Weights of a small transformer language model.
Size: width 320, 5 heads of 64, MLP 832 SwiGLU, 23.5M parameters.
Architecture: RMSNorm before each block, rotary positions, biases on query, key and value, tied embeddings.
Training: 861M tokens, 3284 steps.
Each number is 200 + 30 x the weight over its row's rms, rounded and kept within 0 to 999. Layers, rows and columns count from 0. The size before them is the row's rms in percent of the matrix's.

# q: layer 11 attention query, 320x320, rms 0.073, rows 0-63, columns 256-287
# k: layer 11 attention key, 320x320, rms 0.0704, rows 0-63, columns 256-287
# v: layer 11 attention value, 320x320, rms 0.119, rows 0-35, columns 256-287
# o: layer 11 attention output (transposed), 320x320, rms 0.109, rows 0-35, columns 256-287
q0,063,165,205,243,214,203,193,211,167,197,209,213,226,139,213,184,167,213,223,183,202,204,178,187,190,233,216,165,158,228,266,249,251
k0,073,204,228,171,218,163,208,173,176,190,235,236,140,228,223,170,207,221,170,229,193,176,209,154,212,196,197,190,183,174,187,227,213
q1,062,242,201,178,184,201,226,219,185,207,216,250,189,188,155,209,217,136,255,183,260,168,218,154,197,252,235,170,185,205,257,226,156
k1,063,175,218,259,258,242,168,237,235,247,172,173,194,212,205,234,179,210,138,177,231,240,186,185,221,201,166,179,234,206,162,233,146
q2,061,264,143,232,212,141,194,123,231,158,190,178,181,252,212,167,203,200,165,181,146,185,225,225,239,186,230,223,224,214,198,177,253
k2,071,156,218,209,151,168,153,214,113,167,206,242,216,203,164,186,180,185,162,233,194,184,176,206,122,215,191,200,199,219,165,203,236
q3,069,202,178,242,218,257,232,215,165,187,123,225,169,181,202,210,181,220,177,202,213,160,201,163,208,231,174,225,188,172,183,208,229
k3,076,158,250,187,172,186,207,170,113,189,165,206,183,196,222,211,257,217,219,242,218,113,234,230,208,218,205,210,170,222,152,198,191
q4,063,210,210,173,186,179,207,175,198,152,252,195,155,185,230,189,221,175,180,216,218,234,204,226,209,223,208,174,192,231,235,242,241
k4,075,215,187,162,216,200,229,155,278,199,222,172,168,189,182,185,194,192,219,186,206,199,162,187,183,173,154,223,273,227,220,179,177
q5,063,188,168,239,246,225,168,124,225,200,196,203,190,142,171,196,198,269,152,164,205,164,195,216,169,234,251,247,182,201,181,167,159
k5,067,122,196,252,185,153,157,191,141,237,239,204,203,202,223,204,224,244,205,196,231,165,238,227,221,236,234,192,188,176,189,198,247
q6,066,210,225,175,168,229,85,207,212,227,228,233,158,159,169,173,266,232,234,210,211,180,245,216,199,158,199,197,195,206,178,221,202
k6,070,182,187,275,207,212,236,210,164,181,173,213,179,140,211,150,220,186,201,186,121,215,174,192,168,251,172,250,164,195,200,214,223
q7,063,237,163,155,200,203,168,228,193,167,179,210,176,168,189,227,169,183,197,196,177,231,169,132,179,177,193,131,182,200,245,192,186
k7,067,204,163,224,221,273,228,243,245,212,228,207,211,191,199,153,198,190,211,235,235,214,204,157,199,114,219,253,175,181,187,202,187
q8,064,223,243,206,202,167,235,199,183,226,216,242,203,181,162,226,186,210,257,204,215,182,290,234,254,219,138,257,226,212,228,177,187
k8,085,218,175,158,224,186,182,211,198,181,235,194,227,156,194,176,208,268,206,160,200,244,129,207,162,224,236,198,219,123,241,220,190
q9,068,206,200,239,210,192,230,209,135,209,244,221,240,193,190,214,221,166,225,227,218,184,247,205,158,202,143,197,253,233,243,184,188
k9,079,233,207,192,212,180,181,177,212,188,201,247,244,174,235,165,191,202,194,172,160,229,173,205,204,222,194,248,191,138,212,188,164
q10,070,168,230,203,199,225,151,200,181,192,175,166,204,190,241,184,208,194,228,235,250,198,222,189,137,238,194,232,180,183,160,202,251
k10,084,166,209,203,113,210,221,199,136,183,180,193,190,243,219,221,195,180,188,227,217,138,272,236,187,273,207,186,221,212,174,169,194
q11,075,175,194,245,167,225,160,168,192,195,161,194,186,215,166,180,228,128,198,245,176,159,228,233,132,178,137,214,204,205,253,219,196
k11,077,194,215,186,215,233,210,192,190,193,192,234,201,187,214,199,217,194,179,214,168,201,249,154,129,183,190,192,187,167,179,177,187
q12,081,259,212,227,215,134,246,178,230,242,201,218,190,179,179,226,183,207,198,157,208,205,219,222,254,162,244,200,225,206,179,187,217
k12,090,204,174,178,182,200,167,199,181,197,252,170,248,204,238,165,171,192,199,124,211,223,157,187,227,150,251,174,204,241,241,256,196
q13,069,178,212,166,208,142,197,173,214,245,262,108,189,196,234,169,170,174,169,151,186,199,252,178,178,184,229,194,257,178,169,213,184
k13,081,260,136,206,195,244,190,174,242,166,213,199,198,194,232,133,186,241,201,166,177,205,170,215,216,223,206,223,149,195,228,183,199
q14,078,194,238,179,216,231,133,208,188,176,197,176,165,194,116,213,195,245,214,215,189,181,208,182,219,141,175,188,197,247,207,216,250
k14,088,179,142,250,204,227,242,186,128,217,203,207,209,218,200,225,273,156,196,154,209,217,204,205,144,280,199,243,210,192,189,156,182
q15,089,216,241,291,205,196,210,260,179,228,159,194,197,195,219,231,210,249,195,222,207,191,188,174,189,205,173,204,200,183,171,166,175
k15,099,245,172,231,167,194,224,226,194,201,160,193,148,146,211,159,173,185,188,250,166,202,166,203,277,164,197,194,168,200,180,197,217
q16,073,198,164,213,253,161,194,165,208,164,176,235,156,206,159,196,248,189,194,196,203,188,203,168,250,173,218,156,227,201,179,231,186
k16,092,201,193,230,183,231,149,164,153,151,231,185,181,192,192,209,218,206,176,195,202,200,208,235,198,252,194,214,208,220,249,182,212
q17,088,179,178,181,231,212,223,180,206,198,187,157,217,197,205,168,224,268,170,239,195,182,194,191,195,203,203,148,146,139,161,159,164
k17,085,197,184,218,212,205,195,152,193,239,140,160,152,237,141,227,221,169,196,193,213,185,183,221,150,127,219,200,229,185,196,160,148
q18,103,243,210,211,181,186,186,251,225,225,196,192,202,201,164,127,172,117,171,194,201,163,182,211,170,215,185,169,238,181,210,216,197
k18,079,230,179,212,226,204,199,194,188,227,206,184,209,197,192,204,216,206,201,149,222,193,147,224,158,232,176,268,198,190,178,215,164
q19,092,157,182,193,230,181,152,188,176,150,224,277,216,222,237,219,241,176,165,152,176,198,223,155,199,216,166,213,185,151,97,216,198
k19,104,165,198,228,219,186,225,116,207,201,181,161,183,181,202,179,194,203,229,249,176,206,184,200,189,206,186,175,235,181,212,201,208
q20,108,226,236,183,219,238,181,188,259,217,206,222,191,235,227,213,195,257,226,223,217,188,242,190,210,146,230,168,209,184,195,155,195
k20,092,169,236,157,215,164,251,185,121,158,225,198,197,239,209,197,215,228,167,196,161,169,166,229,266,268,171,204,203,243,248,218,202
q21,100,212,164,156,196,194,185,158,293,227,209,194,166,218,209,211,189,241,187,235,213,205,256,155,210,154,212,159,250,135,231,170,201
k21,095,200,176,181,173,179,204,150,256,217,162,264,200,252,126,211,209,179,218,203,169,205,203,202,167,235,150,222,245,188,174,181,137
q22,099,201,278,214,169,215,223,175,194,203,187,168,163,254,245,141,193,213,215,197,180,189,199,262,156,211,186,177,188,180,193,196,233
k22,104,237,171,178,154,243,206,210,161,177,169,244,171,209,180,217,229,149,185,206,208,168,209,188,213,221,240,191,249,211,159,195,208
q23,098,237,209,244,226,181,180,220,181,229,188,180,193,223,232,136,199,157,211,167,229,224,195,195,232,186,213,201,203,176,202,193,241
k23,092,208,163,226,178,253,209,172,138,220,178,158,206,229,221,168,199,191,221,180,175,216,216,205,188,210,212,187,190,127,198,227,181
q24,108,189,256,198,219,196,204,239,145,187,168,253,188,180,193,227,196,264,235,216,209,225,176,225,245,201,205,213,200,218,203,184,210
k24,094,202,174,175,206,255,213,190,180,263,245,217,217,148,233,196,171,222,145,209,220,203,173,201,164,151,203,176,195,143,241,211,232
q25,101,236,202,190,161,169,167,177,211,229,175,198,258,188,194,215,218,234,163,235,188,157,190,169,210,160,168,180,216,231,192,247,170
k25,095,179,245,192,207,209,193,235,254,260,198,239,257,201,203,247,227,202,191,151,196,191,201,176,198,169,248,199,165,223,206,199,211
q26,100,202,173,161,194,257,234,138,183,196,186,179,187,248,178,238,195,159,240,196,195,212,202,190,204,180,209,192,232,199,216,225,230
k26,099,216,175,158,191,227,209,214,200,239,216,200,206,210,190,226,218,174,191,184,209,194,230,231,132,184,207,194,248,181,200,149,188
q27,102,211,200,209,251,195,229,220,209,189,208,153,190,195,218,211,192,219,204,193,177,219,215,192,156,240,174,180,149,190,197,180,253
k27,101,239,203,257,206,206,190,175,248,233,203,191,181,147,242,207,237,219,192,233,222,198,181,198,206,215,220,205,198,204,194,290,190
q28,110,145,197,222,159,147,206,206,174,187,153,232,209,190,240,235,164,193,202,275,227,208,220,198,238,203,208,242,229,221,195,192,210
k28,104,198,226,185,213,211,198,218,239,212,210,198,148,225,255,179,178,194,188,218,172,178,190,217,231,190,183,188,158,232,186,202,164
q29,099,257,152,109,175,237,160,201,249,237,211,175,138,197,192,214,198,273,210,231,200,213,229,197,251,132,260,114,228,162,184,198,189
k29,090,203,168,216,196,209,157,117,197,249,144,205,175,180,185,224,248,204,187,178,198,204,162,229,192,181,241,172,209,160,161,225,224
q30,090,226,135,172,225,211,204,128,210,192,196,169,159,213,182,208,256,214,190,225,209,214,215,201,229,130,211,199,204,210,174,213,142
k30,100,225,165,190,188,241,248,216,230,272,176,186,190,251,156,226,248,170,218,221,281,208,213,212,196,159,192,183,207,161,189,199,150
q31,102,208,205,191,246,157,208,174,239,151,186,200,187,218,180,200,215,232,192,152,245,179,204,213,212,253,241,209,177,183,271,223,144
k31,100,189,182,217,215,178,138,255,203,211,204,215,230,149,161,186,186,268,117,266,181,218,204,222,209,165,255,212,177,156,229,192,195
q32,066,236,128,205,155,181,207,198,206,200,184,195,204,185,186,133,240,177,229,154,170,168,210,202,233,196,242,217,136,163,266,224,199
k32,069,204,159,266,200,205,173,228,217,254,162,146,175,203,251,235,203,224,147,181,226,221,184,178,201,147,178,203,246,245,200,192,190
q33,062,249,202,166,176,187,239,221,237,181,195,166,164,227,205,199,202,187,136,214,167,228,208,174,198,186,164,179,161,211,159,162,203
k33,070,154,152,187,193,225,251,226,265,183,198,235,230,223,185,211,189,186,293,230,231,222,156,233,182,216,162,215,184,193,216,186,196
q34,068,178,188,234,223,164,228,193,203,232,146,203,179,163,210,237,190,223,212,166,277,182,208,249,234,203,207,201,236,158,133,234,177
k34,072,138,222,243,160,203,176,169,168,210,201,179,214,208,201,181,142,162,186,173,179,235,186,193,199,199,240,130,201,198,176,192,219
q35,061,202,206,191,247,191,194,229,235,250,209,208,229,198,177,227,159,180,217,181,139,173,196,133,227,166,247,206,209,196,197,249,170
k35,067,213,244,244,247,209,191,233,236,229,165,200,160,199,162,242,218,182,168,198,223,246,188,222,257,166,181,210,176,226,191,182,184
q36,072,200,162,222,219,224,132,118,170,207,260,245,205,225,185,160,221,192,176,159,175,121,207,195,222,259,170,275,206,169,217,163,215
k36,077,191,252,257,185,194,128,225,145,175,197,155,206,196,131,192,176,208,186,162,207,192,203,206,197,233,197,195,197,222,197,200,237
q37,065,197,206,183,224,203,214,206,216,219,218,216,232,198,196,242,206,206,256,219,222,197,194,196,178,182,180,211,210,201,233,203,178
k37,072,231,196,200,234,240,265,213,270,247,152,188,172,176,197,206,201,204,184,185,212,219,231,192,205,203,170,208,206,179,185,212,152
q38,071,179,226,239,186,219,183,180,175,176,186,187,148,235,198,203,238,202,178,226,198,155,192,222,195,226,161,201,204,231,194,199,251
k38,074,152,213,182,137,204,184,211,100,184,186,240,213,212,184,215,227,184,197,246,223,183,227,215,182,228,250,150,217,158,148,179,198
q39,077,202,199,176,183,161,181,180,194,131,176,234,217,246,307,169,205,161,181,227,162,177,209,222,129,195,165,142,237,194,221,226,244
k39,075,191,208,163,202,216,200,178,148,213,157,201,144,229,126,194,168,192,172,241,181,203,247,173,240,192,239,187,195,271,173,129,201
q40,080,197,215,166,181,205,186,191,236,190,179,204,191,154,160,215,224,190,251,205,201,227,244,218,213,135,234,185,218,224,217,203,167
k40,065,232,145,207,233,263,216,179,230,223,185,202,179,212,210,220,170,180,226,215,199,170,195,230,215,187,195,207,160,144,200,210,240
q41,076,218,219,226,174,210,149,247,216,151,238,185,228,174,236,218,118,180,221,176,155,187,237,192,234,181,157,198,186,231,272,246,209
k41,077,178,202,210,211,218,196,223,234,249,243,284,179,226,184,197,204,177,211,200,246,258,217,181,137,156,251,229,229,182,178,172,192
q42,073,150,190,182,124,240,245,200,216,177,229,167,151,216,226,183,197,203,232,211,200,182,175,198,140,201,205,203,205,174,161,170,180
k42,069,204,215,227,192,175,220,164,201,202,196,210,184,199,207,226,179,191,170,256,210,173,246,213,210,262,221,211,266,289,239,160,127
q43,081,231,221,198,154,160,199,179,257,201,173,213,162,235,188,221,204,119,211,170,197,162,242,151,176,152,152,249,242,246,240,232,210
k43,083,175,171,141,232,187,216,172,203,151,243,195,239,195,194,157,240,192,188,191,195,252,170,187,141,226,214,233,229,219,214,166,213
q44,076,186,175,235,190,155,182,276,174,146,203,223,196,189,177,180,184,199,219,186,167,253,169,184,237,212,241,168,234,117,207,195,234
k44,070,192,210,182,251,256,204,233,209,223,222,215,192,203,242,206,254,237,198,203,200,137,197,157,213,183,184,232,153,192,186,217,238
q45,089,210,232,168,209,147,188,176,213,182,204,234,233,239,214,191,189,188,246,173,195,218,217,220,256,204,207,180,258,208,194,255,190
k45,066,235,196,212,151,236,207,202,241,181,209,234,225,175,181,198,162,178,190,217,215,185,230,185,208,227,168,157,197,167,192,167,241
q46,083,178,223,115,217,137,206,205,163,194,158,201,174,222,158,206,231,206,152,220,216,193,214,193,183,153,211,149,234,209,156,199,191
k46,080,155,173,263,181,168,203,136,187,201,198,220,171,204,207,205,140,178,212,239,239,160,225,189,213,205,151,231,250,214,191,170,159
q47,083,175,204,174,197,218,167,204,200,190,179,158,174,158,248,191,207,179,188,233,171,146,225,200,148,198,206,199,192,204,162,167,138
k47,075,217,192,200,166,224,189,205,234,214,203,229,205,219,181,201,210,177,190,208,213,193,242,195,233,205,174,221,166,185,187,166,142
q48,112,179,205,179,141,210,204,215,163,179,181,214,205,191,240,273,220,244,229,261,219,149,228,196,189,191,187,247,223,217,193,155,242
k48,080,180,224,199,174,178,271,153,98,157,145,224,194,220,186,229,156,185,169,251,170,156,211,206,169,254,176,240,220,244,209,163,161
q49,101,161,227,228,201,168,183,248,185,180,219,246,185,207,235,140,174,230,152,210,176,183,206,157,180,226,208,213,195,238,192,184,246
k49,094,227,175,164,225,194,198,183,260,218,218,191,165,157,167,137,191,245,233,133,182,248,166,203,212,185,231,168,212,183,203,199,204
q50,090,210,202,142,200,246,163,170,184,233,175,185,206,178,201,193,175,193,180,215,209,220,209,206,165,182,194,146,159,174,162,194,156
k50,105,236,244,226,160,204,201,190,215,200,186,208,211,197,252,212,190,177,238,152,207,207,233,206,176,234,184,198,232,159,161,191,168
q51,103,164,180,211,222,237,210,218,183,172,160,242,220,194,202,183,199,186,163,220,204,233,184,204,196,225,160,208,128,249,201,172,200
k51,086,195,210,231,170,214,131,189,177,236,224,192,200,243,206,184,210,200,184,126,185,163,206,182,228,172,177,171,175,197,201,203,158
q52,100,284,220,204,217,157,182,185,208,253,197,189,184,187,176,140,172,175,193,177,250,218,196,204,184,152,210,184,197,184,156,174,182
k52,112,186,197,223,141,197,238,174,161,168,177,182,159,200,176,224,156,162,222,235,148,191,249,179,196,199,238,175,227,241,216,158,172
q53,101,152,209,159,194,205,194,224,133,216,98,173,205,189,219,245,251,165,192,235,201,192,184,227,201,163,217,187,223,206,155,225,211
k53,098,193,201,142,168,227,208,110,198,207,170,197,195,221,182,221,210,152,203,222,181,183,154,245,215,218,212,206,167,161,185,222,192
q54,105,178,231,246,195,186,252,307,170,174,185,184,221,230,197,229,199,172,202,163,203,184,188,229,216,216,203,184,166,195,186,177,218
k54,103,182,187,235,215,168,202,164,198,231,173,166,219,201,184,181,240,180,221,176,206,201,204,187,182,154,201,171,185,198,236,225,186
q55,107,243,215,153,204,238,186,128,215,170,203,206,175,211,221,247,235,257,226,207,133,197,217,200,210,198,260,214,187,181,199,171,181
k55,097,169,200,224,219,174,181,241,240,242,194,131,211,260,219,194,184,141,242,188,167,210,163,234,229,166,242,207,209,218,191,231,175
q56,104,201,187,210,160,159,203,216,172,151,232,232,182,187,219,197,240,251,239,184,220,124,259,200,173,212,124,232,144,217,196,203,143
k56,102,272,172,178,171,186,165,208,178,265,221,197,164,207,190,157,216,204,209,197,195,208,175,209,200,148,161,192,193,144,214,257,181
q57,109,191,199,194,185,262,203,236,165,196,205,240,224,155,226,175,179,172,235,214,194,167,181,206,225,250,197,204,144,242,200,210,207
k57,100,183,185,238,197,227,206,203,176,177,240,178,187,209,200,197,147,206,196,206,196,227,109,194,214,215,199,171,146,241,197,227,250
q58,103,140,195,223,235,195,227,175,159,189,181,189,220,179,228,240,194,192,173,170,155,188,197,210,193,160,184,258,166,242,165,215,253
k58,099,171,178,216,158,208,253,220,190,198,220,204,175,240,209,190,182,190,202,195,233,233,200,195,177,268,174,162,226,213,190,201,253
q59,098,232,173,269,225,209,250,252,202,185,196,184,249,190,233,192,184,182,159,162,204,182,157,215,171,217,169,215,172,289,219,219,195
k59,094,273,169,202,290,226,204,312,225,94,180,178,164,144,188,248,165,219,170,238,186,189,199,175,212,230,193,166,171,226,215,179,225
q60,106,196,138,209,167,200,224,189,194,172,141,223,235,157,202,216,214,167,189,236,184,191,248,206,234,225,207,233,238,176,197,133,253
k60,102,228,184,208,150,182,174,232,216,222,246,183,258,206,183,210,225,223,233,176,193,194,252,174,197,178,219,187,249,212,165,189,173
q61,111,183,212,218,212,222,175,162,152,164,218,197,188,194,228,205,215,230,180,194,193,190,230,182,206,185,208,271,235,221,135,200,190
k61,106,166,194,258,195,193,166,190,175,259,223,181,223,210,232,166,149,183,208,227,238,167,212,177,213,152,165,229,212,185,232,218,202
q62,115,254,183,184,197,249,167,204,259,244,230,234,167,214,181,212,208,271,172,250,200,222,234,202,236,166,254,181,229,175,197,153,176
k62,101,159,211,157,234,130,221,167,207,244,247,241,219,253,194,133,221,192,175,250,174,215,201,178,241,238,236,199,249,200,227,225,242
q63,103,213,183,267,252,197,219,215,165,187,220,193,227,233,198,238,195,225,193,163,209,171,189,248,186,155,216,252,212,181,233,174,178
k63,106,189,200,191,176,168,167,255,256,234,186,191,236,193,163,292,188,227,197,200,225,157,191,195,193,186,218,222,265,169,260,163,187
v0,103,182,185,212,224,230,175,181,182,196,126,143,164,239,212,212,198,271,263,215,203,212,199,238,177,161,187,253,174,220,206,213,205
o0,099,252,267,188,220,238,198,156,193,211,174,187,213,233,173,263,204,218,212,237,166,185,162,205,178,170,217,221,214,199,230,208,215
v1,112,97,219,179,227,209,180,183,220,204,275,207,159,189,240,189,155,168,215,190,184,201,210,164,229,166,227,171,169,186,222,205,206
o1,101,150,196,204,194,227,207,183,182,213,187,208,112,179,185,195,162,204,228,213,146,195,179,215,201,192,213,230,262,237,231,222,228
v2,103,151,207,254,180,192,168,221,208,180,198,182,176,179,201,154,231,151,203,220,205,238,182,211,235,179,206,227,212,204,204,195,223
o2,102,186,230,230,171,221,187,280,236,207,177,256,160,139,239,169,202,170,217,151,153,231,215,186,221,206,203,236,263,188,186,196,260
v3,105,186,181,218,160,205,234,184,182,222,177,215,159,210,179,175,213,198,153,232,180,201,174,259,253,180,176,210,128,215,121,170,223
o3,102,208,162,184,227,224,191,233,164,238,237,223,206,112,176,136,257,223,154,210,159,191,186,242,206,209,204,195,188,234,159,185,195
v4,102,199,192,201,226,212,185,166,201,191,154,235,167,248,195,148,223,228,178,177,259,174,213,226,181,261,222,175,250,156,171,225,208
o4,095,218,201,194,200,149,198,206,232,198,209,226,162,215,218,168,225,233,229,186,159,188,222,247,192,207,177,194,184,198,214,183,164
v5,102,141,222,231,157,217,132,216,177,210,211,203,192,240,217,192,179,204,268,248,243,218,176,182,181,196,175,229,157,188,170,187,176
o5,098,153,157,170,233,199,163,198,170,193,222,224,203,215,270,187,173,199,284,189,250,208,165,187,226,200,207,222,159,221,208,209,156
v6,108,266,189,133,202,147,216,201,202,205,256,177,196,202,208,209,257,176,176,185,219,199,168,155,199,193,218,194,182,181,163,242,171
o6,105,273,269,194,199,217,215,176,178,197,222,212,180,239,230,243,254,202,223,157,228,166,165,162,212,212,273,196,190,169,168,208,219
v7,103,219,142,212,175,219,247,177,227,225,181,218,174,221,194,198,160,167,194,152,208,194,232,219,138,256,187,242,197,219,192,102,179
o7,100,185,220,215,169,168,197,164,182,222,233,198,213,192,169,166,163,224,200,222,235,202,213,237,213,236,184,246,213,242,219,120,159
v8,110,244,160,156,185,188,173,223,167,160,183,171,210,187,217,216,171,235,194,269,216,186,207,222,161,216,252,202,157,199,175,163,208
o8,106,244,242,169,198,188,238,230,224,203,235,192,206,239,194,227,220,233,178,204,200,211,236,189,209,200,202,182,157,178,204,151,169
v9,110,223,203,188,188,179,207,229,182,193,232,205,202,229,212,229,212,196,209,262,167,173,208,168,217,173,231,225,209,201,184,206,185
o9,102,200,170,206,196,208,256,264,146,210,168,183,211,235,261,270,211,211,203,199,222,193,238,140,220,181,180,213,195,205,241,231,174
v10,106,213,278,215,260,231,211,181,191,150,193,224,216,224,197,186,203,167,212,211,135,221,168,204,172,215,218,182,242,199,172,226,249
o10,099,183,206,261,245,213,205,126,170,205,182,235,187,196,244,177,156,199,210,171,195,190,225,226,247,195,221,188,188,212,196,167,231
v11,104,223,227,210,205,161,215,187,177,183,176,211,230,212,250,132,226,207,215,219,208,254,160,158,203,173,253,243,194,187,179,253,177
o11,097,243,219,198,158,189,218,187,167,194,189,163,181,242,254,236,210,213,214,240,313,233,160,220,239,217,182,201,131,180,161,188,205
v12,111,216,232,215,169,233,183,158,225,200,185,189,224,199,190,149,180,169,182,211,186,177,197,205,188,209,235,232,225,140,192,162,224
o12,103,265,186,206,208,169,179,200,195,243,157,216,233,159,168,189,150,195,177,151,222,239,248,193,216,171,197,203,211,184,177,156,192
v13,108,224,225,234,220,247,192,238,156,185,179,204,241,158,147,222,201,197,205,151,174,204,234,215,145,216,221,211,227,194,190,178,184
o13,105,169,211,195,223,194,176,244,156,176,233,186,222,206,213,233,217,231,224,197,149,192,150,212,224,204,175,177,243,197,206,142,160
v14,112,127,210,212,223,168,216,178,241,226,216,192,224,194,195,189,199,215,179,175,219,223,172,174,148,231,158,148,226,169,208,169,192
o14,102,177,215,180,224,182,168,182,231,187,186,210,209,173,223,191,236,184,175,195,170,240,179,156,220,245,200,149,179,207,208,218,188
v15,107,215,154,209,197,205,171,232,144,280,195,177,183,239,179,192,199,224,213,150,152,172,242,231,252,193,236,218,208,200,228,204,211
o15,101,174,152,207,158,210,227,244,172,216,201,152,195,189,209,223,170,163,250,167,183,153,203,186,226,183,265,243,241,225,259,148,197
v16,111,193,201,193,199,235,193,192,230,180,210,216,162,183,240,175,203,234,231,179,226,141,235,248,196,212,191,208,193,164,207,201,175
o16,107,190,173,226,179,207,214,164,191,197,207,210,234,182,175,180,214,221,160,195,202,169,191,221,196,222,195,187,156,191,187,175,197
v17,117,179,149,173,228,206,183,220,142,184,259,200,236,251,190,231,179,150,155,156,233,174,236,197,223,208,191,236,109,219,188,176,188
o17,109,188,231,212,225,193,247,192,189,164,244,204,166,220,166,208,207,197,206,182,235,240,257,144,227,189,172,250,143,226,206,213,128
v18,110,180,233,194,165,195,181,190,139,203,206,178,224,235,233,180,171,205,201,135,210,180,185,196,142,169,156,230,186,167,202,175,211
o18,104,192,194,224,174,181,239,212,184,205,224,177,198,239,215,201,208,173,195,165,258,213,181,159,204,196,221,210,229,208,146,230,213
v19,111,185,201,248,193,189,207,208,178,180,155,257,157,180,182,206,215,203,193,235,205,205,171,229,217,215,224,165,195,205,257,234,183
o19,104,209,247,169,162,121,195,178,195,200,175,222,183,202,230,170,190,174,190,218,199,169,226,245,191,199,209,208,165,157,263,168,191
v20,111,172,233,257,162,221,254,184,202,197,168,193,193,258,183,174,240,184,176,179,147,168,262,158,255,190,156,185,222,180,185,224,183
o20,101,120,207,230,152,208,203,199,217,193,198,193,211,174,222,187,201,223,223,186,158,150,191,200,224,213,159,204,233,185,168,197,169
v21,108,203,259,203,211,194,186,259,130,151,221,228,165,240,162,201,273,182,179,155,195,213,237,170,237,188,248,193,205,234,218,225,155
o21,100,146,173,182,197,190,177,194,151,140,158,238,197,211,230,194,261,214,227,185,214,186,247,147,246,191,258,210,219,193,253,174,183
v22,109,179,184,189,197,193,201,161,178,201,188,240,234,157,162,248,193,169,172,195,213,195,156,239,188,205,208,207,227,238,186,166,204
o22,106,194,213,238,192,210,172,196,181,221,252,180,203,167,209,167,226,193,213,215,191,196,182,199,237,211,165,211,191,227,219,238,194
v23,112,179,175,216,195,183,204,196,162,182,174,204,236,172,188,187,240,225,211,191,177,151,169,240,251,171,200,270,197,208,208,188,173
o23,104,214,188,196,172,148,186,198,147,207,171,201,222,179,188,196,194,202,183,172,173,180,164,188,205,196,196,284,222,205,251,179,194
v24,108,189,173,173,208,160,200,198,222,192,199,232,144,170,237,213,157,210,260,214,153,169,161,206,179,165,304,138,213,194,252,221,222
o24,106,232,206,162,227,169,206,229,228,215,177,218,223,197,176,179,180,207,253,216,191,216,209,235,198,228,271,161,216,179,252,245,203
v25,107,247,246,187,221,144,251,204,206,224,205,179,201,187,229,223,200,228,236,212,167,235,192,177,235,214,277,200,176,239,207,254,220
o25,107,251,178,155,244,203,184,215,161,206,191,222,208,229,220,253,185,178,211,183,189,272,188,212,193,184,301,136,161,219,179,205,218
v26,108,180,211,235,222,249,192,212,194,183,203,199,253,211,122,199,264,173,212,188,214,228,223,163,229,166,165,225,181,216,177,162,188
o26,108,203,212,241,213,258,178,253,184,196,137,263,223,209,190,191,236,162,214,199,224,170,157,204,207,208,185,227,207,200,220,176,219
v27,098,165,198,218,158,192,195,217,168,236,205,160,170,189,169,172,152,187,230,210,160,160,187,175,191,268,171,190,214,161,195,232,225
o27,097,124,187,204,217,211,184,135,221,189,210,164,200,189,246,131,154,149,228,202,181,155,191,176,182,226,204,166,154,199,210,183,231
v28,109,182,192,143,205,178,224,165,197,238,194,222,175,186,232,166,163,166,174,175,174,219,200,170,210,260,215,244,210,170,196,265,191
o28,102,227,179,180,186,199,256,189,217,190,138,215,231,191,183,225,181,184,200,165,185,184,225,185,177,232,188,232,202,173,147,249,159
v29,109,221,205,155,219,224,225,191,197,175,188,209,178,219,197,293,237,200,178,215,184,206,192,152,182,213,230,165,174,203,169,170,191
o29,103,249,220,157,193,216,158,217,213,199,212,205,186,213,166,250,236,187,211,193,207,266,227,184,181,274,193,148,237,190,205,199,210
v30,110,275,179,161,137,166,209,193,195,188,252,195,258,138,201,182,196,196,215,203,224,229,170,179,246,208,233,281,195,231,172,154,247
o30,110,220,193,144,169,194,194,209,182,200,223,191,204,153,219,210,192,162,234,229,171,226,218,215,198,194,255,205,219,193,215,164,179
v31,103,139,192,214,215,219,175,160,211,222,159,188,223,177,186,196,172,202,236,179,258,205,175,188,164,173,211,249,194,204,186,149,208
o31,098,198,175,191,166,196,148,180,204,201,216,193,224,217,175,229,205,149,201,226,192,233,253,216,228,196,179,233,213,240,211,183,193
v32,110,214,210,182,158,251,167,222,159,252,188,241,209,208,180,227,199,176,181,168,200,207,132,186,211,160,219,225,182,185,197,238,205
o32,105,201,225,225,158,185,159,174,232,207,183,235,163,186,175,244,182,146,150,166,249,229,177,163,226,197,156,160,137,166,203,204,228
v33,106,243,201,191,157,151,208,167,222,205,239,249,161,155,244,202,177,162,187,225,190,199,231,194,205,197,194,157,155,250,200,213,252
o33,102,237,218,148,242,163,200,180,239,240,235,229,159,197,150,177,225,187,131,252,186,251,203,203,255,209,202,170,193,166,185,141,212
v34,102,200,234,137,300,196,226,239,180,190,225,216,239,168,222,211,258,197,201,207,229,180,187,252,187,183,159,197,230,195,265,242,181
o34,096,197,187,183,275,208,201,309,202,191,226,265,209,192,182,154,212,211,231,199,226,95,207,226,196,159,261,154,171,166,190,234,197
v35,114,204,194,213,136,193,177,207,186,220,184,219,141,118,211,198,173,222,232,216,178,176,200,215,203,192,264,180,189,209,201,212,175
o35,110,184,154,245,151,203,218,253,219,191,234,218,207,153,194,226,238,160,232,227,172,229,172,206,230,200,259,150,188,170,235,205,160